Weights of a small GPT-style language model, trained from scratch on English Wikipedia: 4 heads of 32 (1 for keys and values).
Each number is 500 + 50 x the weight over its row's rms, rounded and kept within 0 to 999. Layers, rows and columns count from 0. Numbers have three digits each. The size before them is the row's rms in percent of the matrix's.

# layer 7 MLP down, 128x320, rms 0.259, rows 0-127, columns 240-319
095:476513492526512512551411522497512542528514483472557499490459581496440475536511494450503480453561561470548484527427452425540464559504523518478466501460560572453492502490491472466495513388516587380532414472580544421487469540476470525536494408
109:516500470503467563510464429521529451471497433401415490434484539594488481610407568515479393424469516529567470462547499526517442542444492519495472469514542540569519548523577429527419475502493434529444490514472491467443546507529476463556482487
093:501567515483428526538536499502647468516520500528548512556543401468495536523405480482475533472554524600449491368522480507498450492557519511455469521438458595521611515548406561478448512442495514509401488501559460469486468443523408448521510494
104:473571492559520483549507526541517477404511479433543403480519567589426512515511538545487608513465463527565472434549559563450508531447437453506459458510519435496482481476602465479486382557441524382549522548509416391429478467380542544512489489
102:483498477486475459473442380481418569446484541461441541488459526521514560472419528415618454518504513465599565472566455512568506539500467570600602411472523513552518541513551453446409489600525474454404503577459600561535511509469460498434489489
102:547545430527573477521485437573480415511471547514468482477546461433492451451417502530397542441472595499506499440566561401477520554502478537505475608522484404473533389493486484440487512451584502496460442473551517569550511485545474494582601557
096:508561439532481475504534535553459430477518507568619497482442522474496488505532464424479583563474507479591504554485567629465494588526569432545429491453470428497543544607479504507521531450403503482564515428498487447526582530422542449425569494
100:517565500579444439476465593456509474427499447490446460574607402538477472457492461430531493450469471509519547506497505532607501493441583424537543432442487529479569483464479467461541638559478497614495510502503442398526590477531523512370562421
095:482490443526585459424574428503506426472579458432512550549513476537519542480420556473497507468512477564533561453469510422457474450482541566582473472561475439596524430466521465570517575521453565541508454593576516434548517470555457520452447543
096:526507444612560538505490562455473457542457492458473587534594598465559499486435448566443527566539533413506532563452491422524395549446506460525546500469393582445470528530470506457556432431495515498461531550431449509571490483501478541564525447
098:493479500547458522470551564547503521504456449423521592538517501565633590467511582457471586543528492498492450514519515459424530418443575461488516514494522599522560515519552500472469451479520554547496501477520610597562455491474536500472508515
106:542545487474512483492600488466569457511500484504562575509544502477498446522499392463504459472509523545473489508533477493461499493547520513523512431622549561526526422439423499438537570474532480469484561535526565447427506442524609577483570529
097:503585394435498485490500459499494486468565548607561520539440472447499525461526557396568637591566466462479542435532500479488406471474490536455481477589546435501431481563489408534432486463608366479537565528457471467381511485438516499521492397
101:474608439507446446583393423552492475460456536404463499531566459499537462584616448477558500521522477507541566424494538425418481605434478597416531506448563414531414452479467594473517570490504490563526547398580548426454598551544549488540515501
104:482601545531437553493454444538485511430448430454473442488575505446449469537560542582511473525495517540541567445525520538553537482548473553492394526617416518459571500494571520509421549478466538545545478467487405548486479500510415411471543467
095:514587473458549541418544555436559497482557576526549414451456596487506426515494549516508484354502457525487548461586546598471555546450406514451550585479559553536534479551606487459537482475561588469474390540474469475528497501547352519481497453
100:488450444640494499474503477445553440449443440517514423524546458493454512501496412551523506451436496466458441522542446515512643483470488528516457539541513562424490591544489529358491462467493424476558462449509554448525464481515472487585526505
095:557450426524437426482590463566506497424481539468472510486478571465477371441435490572495493403451453543464445465498419554499502628466527377448342516514471549542509454397487511579510569485519478485503472505489586567486467516476533507417533439
104:470513559515458574522429493461581521543440532545475546491476527503452376520502485479440468458508530489540509429540505564509489492448450567551440464449453559505536534602514501454494423491455514607537499555525569638503552509473398486543498423
107:470521561513521399475499468571559538559600552497455524503545557428503504497573450504560550536575419474515484508466583571454550474535469558468528503517412564536423578471541458512454456528460547537570466485539562454529549481559549463539469529
099:501479526543593476449461465581394563452513456492498424458462501558542459509543447539410457499587484427502526482519443455605435412487435509473385494463494540506481362570470429420528524450500484500515505502522449577627449390557505426488475500
097:418499443473534500575458573490429519435470554512487482440501429554484486526572613501515521560512476459500605568480420517549512499478494581432548454447513521587538488410556554531494526534465568465490532504530562425505470431543380568524505490
105:551558531539451534633439481433441541467545550503467511544491557564406408454493483544509484570508455397523527430438468603447471540525427487504410446498399502582495395455470527439477529481492427424450547494482461475533401585512453514535499536
104:463467475474434476436486434504513506520507507484470487469458465513575708536448493411586527465540455601534582536474483584542498544422429537453483542610429564475539425580413514514477480438505481532518516552448471540524546487462386560516499470
098:539468476553575531512550463414512415393447465590514539401486499523526497502533494514589426453436495456515457572470463558431529458370499445544459473519537534539461463473458492537438496491422543488437441548530506557439530601507455437502465547
094:460461386534544500412466485516484445580594522549466526552465487527557534523470439628538497610530540564432539554490451510517385509572533445509468530500445567438518477441425483459467467563519503522533506596545529551511482430422470401482509468
096:519513535476503428478450451572530442536426477388486564533613512459548413491450485582485473604610516547447532503480548489579379496439463509469479617434492493549494496434429470458543529452516448547487483540569527433490392499506523542492549561
097:490509493444596526545501431464584505468465521485540533512511521544531511497526531472481513534495474494391568522516513443543499438549571490543552469505478513584460506560525499547426507542482504477541586427494525514492598461498499518482554459
096:448488438533538526547505485490548476543446441528436406497435554509475540474526465438487531472555480541574548495458492471434437572513515450549461542459508543453405452494530534526542582496479560522463440449498514464406590514399591425450436603
107:517477448402445487579462477457553489409563566476436400463506498506521453478517515433532488530537503448410479490516549492519362542543502511452566549518522494543485511473504505573459562477579529506455382425490536541550528469576556509582499520
087:480561518489438479522537430511432609601561476465499464458531461490459506449565521474565576552472468474522520422545450400424505576453475482415512521516540522516396525396437522444436518406469603531550479441456632501464496496506473531443541457
089:556526379461517508495516465466460566514476392612446521515499479436576511507485544468567561478518417378453450409554417557449513465467531467507524544501617557505523430594418530524475538538462463495475508545555433511462499500493585506504511472
106:613542437431554613449448398468487524454574418497430474545533472542518455472502505553562432450508503487557525509517461526531470386403441508516474497471534496574531553433507454539489554491475452558519497476454504527524604536541529418531447585
106:457532462483495543448587451459433577588560473517522527492459511540440431500535477557400578500543557502434506488538439530557527577473515417452541365484451494453575504459488456481546510488539384468502617532523456517428476533488627509509482453
099:514532543460533624444525457507419535541529468516597463511455554451469531536596540542543520434527470405526476536537591543503531486435555534469536460423465450519494506511417435445597512494463426454492548460520516553462529559509522499412539493
097:470437418463413504448433556436449591466533475505538487521385497528449524561443551397478513499490447447493536550534507560541412501518544497512454417596530519583529486445486516493504501459505529459536520409553525515457484492505317491524432496
094:531499439505461469532488517471524455490513503539435431450428516501464533477493521560515526515393516402487495437534543546486546481451442550528528569494539529450410463423559488544572569456481567504479529550502503549495560480572543583421543561
096:480476502576417483555487494460470421464466472487495367541557591415535452564561543466517487465484550497460498473414477502456515479491407608496472498468517511524467623515448498525514525364499435433466451522527459511508526515472541509549539424
102:565547519480499459465514501485439490520497501509523441504465454581462551499526476546493487447438531402605580482557575537536541461519484575471460558439488473484522543520429517484501447452506416547505426507459458510401513467493593570530535497
105:494439506495558531544495547469507562527442540513490504512486561553535408505502475529529417475414476549566505594559568564623577467451352512430486596508519465466523472521456550366487529495547490555442509507516527489462497409488518456528506566
097:497542530568494553574498459464453485519442443568481491567495570544510481470640527601463462415555435494475576478538515501539462545564481434587559569511472495479477428475510466513490500558426538456482586560503503532462501468432504563608506519
106:461567574473533469430486541529425510469460580434509570531431488556529413521484524503567529610426493417527546533508557553517468542447411505529501583525425554503495549443596435503523435484548537397534499495519476495503505425507488471399468529
101:518481562410562542497417484469473540499593475501581501530492464467525578425510422466538419507493374504512447446524466521528495570517465490480494472550520534502568496548479541450515545467496476517460570473569596501581424566519387477469473542
100:524471516451453483497483609417440538564582537561486422499465425486489540501411518450523553566576489547439443502399509544444502531513423461579529445423495518533426546550586530527552506429450528546488452504505496517498519492514573495462540578
103:432505415481620489523494531456518494509472570643492396520543523549446419499445549544510550559483471563550458496455545483539449453403573484495430518431494441419518505510449559551490443495497520611575464452514459476481509430520436530478478541
101:476459558425489586512509494500497464506542509498423494476458582525487530538570465369510543462669478517541464452482496564523499499473507387521472563446522456456474475503544488470496494427486538441510526450530590545598464488472494509473465484
097:526502504499468558552483455462491675519445482550605464519475608593422420430544524550497488601487490500408424475534533453531524545493548394530539561545532399456394454461553511557476535415394524532501472510520522512421528518556479422488453544
102:503584567614477455510516424531471461524471395534503520569460451480544455473440480489559534478463508521479495508420532515505550416565509505565494418605559539473514487490499502461402507480610453501461459514459575519528452567565492531509458581
098:508500559477529476425549505530476463603546502437567539491480511512509457472491478566487559576526498550461480504518521554532572448388524538455444509519545471470596409451501570444550543458469441557572547424528614502490579477417629484490470488
097:488464515486472454558500496475434583479447441510543448478522526558492601480397407500606462467458489554435545484522419430532501480426561502487472496500582443459531351474480483453516399435501393495496530490597505470499512548462507516455520462
099:475495559558478455494487461447508564530437556603571453468583459419494556542466492487479586615421429500527555416462451510467472485464409500579515453616522537511463434479511603487582462474461580539579437447550490480530475605530518485609489491
096:513436448452477535454507571472498547563482524420590464508465466600443576536438476484383591514459469530425535457540547484468470499458489550506438493498531494434535507508449507465574507509435490464491519517534498492485544457451486505516510493
100:473466515507496439412537544502404541548535524554389521481417554558469428508519457517514444461404487601517413497467438576432414537523472503570486560466542431506542587523478526477461559493435452466495491698463590502439521477473517557548451532
097:468459542452444451496546451411505481502479501442517443480481551448508533465472477449531482543502465476495623518566537529482365468476533460511522524489467564528473535604519524550501514484550497493534497517503564473486585511562534509493440473
098:446449451435392556499590518520489431474545518527451505521475474519496494428506471479460517491470434548552539483500398512527529489430473527475496647475459416473548415567536587539466523466515421499447489583416536505490433476428553551531472476
106:452468443490566529446576464557481529584567594605470483550530566484544575504514541506490425528458503472461588469560557573574525484400435524483436524502530544433588537406544490482560568412429456492599511593540530524517572497486526593441486523
098:537549404471518503572491435526478512506427537510508496500470527449450530446466521539449534519508483385518516410449438429511605533488569449412540492462617437497500367415484572418541397448514544427531484489390499499378477494474509502421568532
097:516524529480472447482479493531496539508562476446556503451525576475513497481510511514538559422507463510430571455543531496522451455553495566491607498545440375528496479517491473467500517502470527519516522600485432522438519515482516470551485416
095:510455427491471435531488514618538519546561578591446509426545526605453469522436512592457553565476493508449414477488526495404452430483522464487471525574536450510559544405508550496507515485439510603456423511527465444498471532420599529470434573
095:404431371454489522490531442541450450434381377516479569495553418526533464369357544546501538425460570438530452542432460511423553497552469521536467535489478541463422437610544543490451505506534514513504488501473486490534409461437457544528449468
093:485600511528424430498453473501492513446549554513484411451514611543519539452493552499531481437440553510551560555549514449455426507588484501545481512553537531389532447513491498467580455528352569531546458523437459505511528515394598545590519576
101:497521492461578507445478492491526385526445515458466492467501504560563618521591534520509585442471557509450568503500490467529534522525525474448435469443476472518476523530497480496553447474544435456584399477567493429492473577477597484488573446
100:469545545544470484573516466499454456454457541504424546453575568473530533533483375453462536574497544534533547643534634511453614499643464457529503576503441524501507558513566537478513477452611580504422500539439481510468625533510474497499517499
102:513467477454437479580510380383509511469421500566510474479548428419457549475489467547509458505521543426435466420421517522456512518487502546494560522499521584498518430505486482545384543546494522483502580464514538497519465564472390453559514533
099:522482540530495511478435525447501461464515522549563527522574510516557398526576579448507454527511575499410514551519571460465515562617529446511502589445500388528395455544468563403450415432472465510572530447494417582403451484512527484497454567
100:429547544460513450485541591500542499537500486517523470528487565390529510432465533441467534441464575454500392492490544535466556480477526473413527548500517537458489523449549553492524595577510482481541500417559541463525469457521513468496521577
106:511550492441501507553444564520519566569501600548461537438517470533517534442588592515589477528498540468514441519531411491430493473411526553483480445465444520517515551573436433416502438538475407502489406470554454537514566532476432528373574505
103:556529462519599534503397552519485507395540544534507458507510484523501538623553467402591477537511519458472474559518516544466494487418487462508566516448523513538524452507508514536440528475469449506485502516531537603535539548540365519561521506
098:517442494453516595557557465456502494538530466529498552560477506482477613432515477542501517530503521592523461601602503571486531473498528435418384398497442455471581515448406417518554487594491483568530516419488371563523477481567428551545546473
100:525528476450477528547554403500453570585525493448437537481424533473496496501575536513465445516527521515495455526543416460534484493538510534424501483507482491468480512448467454504602474364547551550484575518534555482521463460468529535488567517
099:486417488473383573529520483460517541501518499406445511520547447347463433438510575442488439558416560583504507495479498509549460507469586407521506505557412497478446530436546555527481409481523540454556515542435515439535379463561479549496562564
095:493585449582552568466450437432478499460524481517552522500543432473477415482525427483476553439500465501471462569548433510467357476527520435461519504525562476496483509435528517496500558446493481512473537467467575543564543487514525537546459468
108:546507491519489472506484493531467374470561484486516498593468414465485553432429492536549442482492568531546545490499513499484514505521418471446523441442514543536492488458480568448536581484512408480533467589464500557488509487493569436517426565
103:458488465527452518512432515533532500494561539548441494477533541544547416508492520453412561528516515613391468395459551513404511323522474560460486476522538547513533552582570445566457477529534391482568496506548435578479523522510545419490453517
101:570412475521527538601498538582547459491595541429438506534539448502436503453503448633426415454482492481524524547447518451580495495553493471481397438481509538565478550429424492415541514564479470442487544539504456490453485473510574494472493456
102:507563446446515495553547514439503459474484572447503485492485449553455490458481480468521486504480487502515575485524449504513555545548578549486455481480481552532485491466485542508504496521527477550428515514442438528552475467490470483517389367
111:537431461472417517442438531557493487448488542493455467414501450455565567555502517440452502508504468529413556494472436564490467518557448510426491633494445421560409553453519510478559540530531502516540498450475395418502528521540474558453477542
101:473505439575507503606443527541512490521424555509469452501566482524488473469485452544556498511485450566602497537558505519506466549533409500482522448460566555420505529519429474637435470534499544556548499535486477479423564437508629568459487571
105:473460500507548525512478454414554455432475472529489563464599486477458433466507470567508436358582446509485386536607561482472507497522491500638523532503562512551498465505497476562529516430552529511504504590473510513508465515500549401518482498
101:525491506543563546588541473536388455487510447435500505555464464440518500561554496598524532497513528605522451484450496560482515473478500507510459569460539540454465545518524525582463528485575486459474453458480548435527522520531536559594545479
122:494539539369493502553513453488481308569557499548541435533618335543473519500521482439441545498444531485553539509491493395489496490485517477568506414504434475516445440435532440543458471475426495389504458554465517437439495472451457593620498479
098:534504461539375433551556420494378363455435516505545518556514496501441446441449504500412408500468518468565478467568511422482580468540485452531516547442442420468476428558511589510480522504447596492476538461520479450484448483474535445530431375
099:511442498616445468576425493495395631549478498538501495460452651458539568524521535482505508404485520406554466441529494580480462542425453495436437463533436486452548447443459459564586464486528401574497512525582539443512472542467508434472510485
102:513440534486417565555541440486532442399497523581550481485531498464572475505454482497522454466546482421434474482579527529531493508528596495546577510511484403523444495505564456534412514445604426490491515499522497411455527466485550588512471478
099:551404526550416495536532482564625501455490449553533535437397487471495535438552399481528548501493503507496472514490462497454432521487506449505551521448475497561512472477456536578459544501438531547546522453578473466377555501561490552526442540
100:554484501445467582572470459459533522472452463430513570491414605334489493490570622540502479540460473501430553404523518399520545430442538614556440471597433496535461516481472441527476448509562501506555517467525505453451473450435440592461447430
095:506521561505502567493458516488569470511496490511567405424537486595478546469524526425580463439504452537536486442595549472632495507556561408550493371530515480438537538487472540540483548499636564480604444551565597451514440506425471480564560448
097:425536472440450537413496403517633523438449477477467468505566501448515520499532436505491501501515535606493430488409534427430400445561521453496478553527469540520446449415535536515460587480496523379539554513557447503437582549609449498425530482
096:516486545463517500437493426573526500476492603593549457456499546573542497458505473575469413469457576543519551433563526460471404416463479392483511523458479575463468628549531509448519518508555479477451543510499551522445484503562555454531468558
108:487452522430425493538483533543509589516505476446399537536510575398506466493544439546573462613491501579472501519458528442486479562513500500435575440559570397503522505421546523455476465452491537503449492514508509519463588497556521441580478595
103:499472483513503589510456513492522507513544381537486490489498459506576513474481490400562532501534538474524426420527530486552432470518518520547516551547501450518489479488542498517502474505575548421518474572507520460535535511483568439432429474
100:540453460513571386576529519471561515565461448541492537504563539543552493396449491487471410522550457565531491507500502550617557501535588413526477461432478500492496458475475580597571625470476506535474546562510480590479478448536507541421548447
095:510593468476455524523527519423407479525558565420463542469533482479490501455536521504487557518467497470498580574421510502410526487501496494477434480430518557525561523488478488519511507493594388416507450456436581541514507563531427459534501466
095:573468559459393505468524522494486580540626541422548507592523546478454408508489437621452442470514522469524450454478600475614502580521501552407455495545478469494533528468500487471486519443532593510436550546514475511515416508494562540502507553
097:474557473546395499513560432504501505549466460383572445499598507477444477502534515493439570473557586530572605471492430542482459496426474543463507469487555524573440485441474471527490417509542524496593531455522528476460511476480520377541472580
099:461543361509394498568583509425464439519628470534471452447535487530519550487501479419485485516574425566446550566490491572566442496460638455500515480564543493520477486537462418525443456505507440434559470450469447523439533465515474560426530413
097:587503587419485415528592486517504515555421530443419496552537463474539466425508526410525505396460496499506550446495511560538538578520591547520478632594398527504561465485403469583525539484505426515523543425478501393562574476548472484567571423
106:510504495548428390518473585632519567539480522459478534559384491451497473511590421429595447487474520509525507450593533470466508549431477544472451468525457419509568488505479469411578528470536438501575449494481479412538469512518553489417493586
095:513473586476424540391516485488373518444451552517556473466481486431496504505394530504486421516535465615432500553468518426539472457530489555558494548517640598501407474517501520541471477547470486409503502578456439531492677506448430540422509415
101:447488466454637343534443459544473498502485509431518448438539469532516430502542479476465542531497600472547464475527494519561442518508486498568508460448530595546540485507400486533452551488499517468481514495421538521562478562443606462479502358
107:500482458524541485590544546541446551406454494534541446549541481481518539487430453446521492534388456520461517540519464406425511552494624521476481579495517493467579535527467413486380581500543480532539552506442538450458424423526474513453549471
099:477466480540532437564545513462507595458475524571451413474523531575496482483519475415562473514546574480365474521476480531409407534439392530491511502479541562429546505419453503539453525522463417533513564483465415520423508493472385411529549551
105:507540493417520527521375564506486471473544403523471595493493553476511531542671547510475540516460539467551515542463470594483471519469504539516437480507498525403458482511544526439561423575528528488448473450413508569551536512460534526543457444
092:532542504531393467512534422583511461548510448537535533512527487442473474566452521435452504450536541586467475474557554478487579459542537440497469570507467582574454483419440453466496481500378459516469549481445504516500452513468546456538516534
092:509447488610513480521506488447563491544483529482599512519484542443497436531528570496570528429506519515487528478522446515466573524404468540473482520486593491502528592596488435412512484497548476543506579561475441507497449456534498474511484598
089:468468451443535415563554545526538362503593484520516509543473570457519447473467469421510503517504557552488467532396502507531453422587483433556519553446528477518497472573492489658461520475502585418610412410562523461469595528539488462463491448
110:544440352436522533515540462555433436501493610530376495510473454440453423567531542541559442513484552432458500555473415461472434498533566501507452509460515491576555488484474450492470509524533555477509564545635548472485557514476511472574482494
099:486508472539511542498495491479508512526415493447465435452444466513566598418549534439433533553467496553493574482545551644448545497385479421500537504604494512583544502566498569482565536520558539431411540461592537585505436570494456430473507524
099:497520423507528532555455416530592441520407468548446511589530460518457528465557581508469477466506495552610519428512489423502562455554517543581591434555459507480487548530481531537446435554498461411513504498476621487457549500510503417384521528
109:496423488449584419485480455424527436454474487496497481529480506452490446528490521471506451486560655673424472424495424482532380514471489443588521491524454433525510553468576492516524473544446485458551479479596476574484500520501428487452557434
101:415622416485444527440511487532435526407517448389600490532499411563575371532453487451598517510434475584487454563532524502608450521472579491533530467622495531449491361559536474565509629477594514523478477480539436580460481464543459423499507469
104:478466393443508497434533491388508472559598540463502432487578451506464496562471539539493487503491525496477487496597546513410618495554482529568480496463532413468542436570492626503413543502527483364491452467527486487532472419521466541515527533
098:504512503514535402413461547495530521426546629461592538527441507446494435435516573536520469523546458443551412476488499495445513515519501467435428406582506465509499604486458538488447522482470487508483425463543539517457466578516452537461399438
098:474480572527550459542541548498467445413515506561560548503472456458476595511446493380415486538530459567609549469478536522544464432447397476517489470470511439448493504465426480463526540494534439508491439466502507446505552505463401451529500486
095:493482519547465452528495474457573535511567483525430482427487530397496539480482558476560463489474461546542432538436499474385425469504458459536556532418461524510495496430424538499485537452435417518552491483493538468459529516479442500450487475
098:538446473471563494529593601512440480428505483455520690499536534449472457544535585448467476585492575468532668487525542429422530483501500550497580457529422502498535548452396484477494473477522548462512639526406540477488505573464515585523455453
104:456497500490508386482528486512418436520553541529400512525491580567497416554493574496478474531455489492450441558485498482538540440529462517474572492478601551482448474434535554509407564513529482479588517533407522397507617471490569555492460497
100:457549445436475459412570577518519425512476517489479526410538488482563528595454506437464499545462580516560424545462484520435478492477504528526627511574426462493453571469511569550398440437516446472490569502445521518487493574521531467398473504
103:472458432551514605401464466487544562553453512609523508512468555473569562416521441534544454554518494503477521595565484421499572494501639498514490497542525526526569507556497574512488484571565497431535526507439425457489483472498491509548541478
098:480439465498503488466468419525465535503430563599535576565462452523577453539454586544459506494474452469561552578507458514599493489426501479483499492535498542424606529487589565522493499436549564506504499473474431427643520511575483410512492523
101:433420529572455589514484518516469498462472540517455589502393412526438515484544469460450544488555535428459472485541528495486534421566505469458470494440506443509466499513501490491565549489537555521536523550551408428435520533497527516395463523
100:528530506454526482525486433568562526492521548427592503427444456456455456461405473522566565517501404452435448473555476434529520517560492474508498502493466543500433512496467534423499583652556516509525597471583460513507512535473484422581539425
092:606516558493490503529495568512510534543421507455408535597462475555592481478470503498407477530445478475459526532470400524449479484538494460522498579457583441397560447487509493466531599454499480499471552468485524458437601557496639425502423555
106:522450515522511443477531448502486481533481523518565504531516564503521497576585525565488545362599527487473484519444413622533494466474500598516548477524520469470477479499478498495516474495562491463515427412422417557597486509528475524507468543
104:483518465513554501457470566515571388508476518487477458525488439508580493549455480596533565503418435535453588404425445382580466492500537578459623502528472465486497464469580576487593482526448446560432621463508444482435508453525528591520514501
100:504478505519421502509609549570467534435470460562550357480477589549470486568520566525482539557532477541540493513480525496480428567478521461447432573508468475522528544444459555415539584481501480488528480531469450516419450537577516517475460427
094:374454551578522487469617507548542507487499462512509461522413473454493523512474485447462440526466444531513511564514498560500539505474488589597496494452478522460482497550448520465477544537580460491501469529514548506454500499552484522505446572
098:545425612377421503508554481447393533585452473478426503479518603483412552465501464560539466420486519418511526573498551648449469536531488523488492507466442507505470472522484511494511549565604516543548531543522509465464548465475447460527515492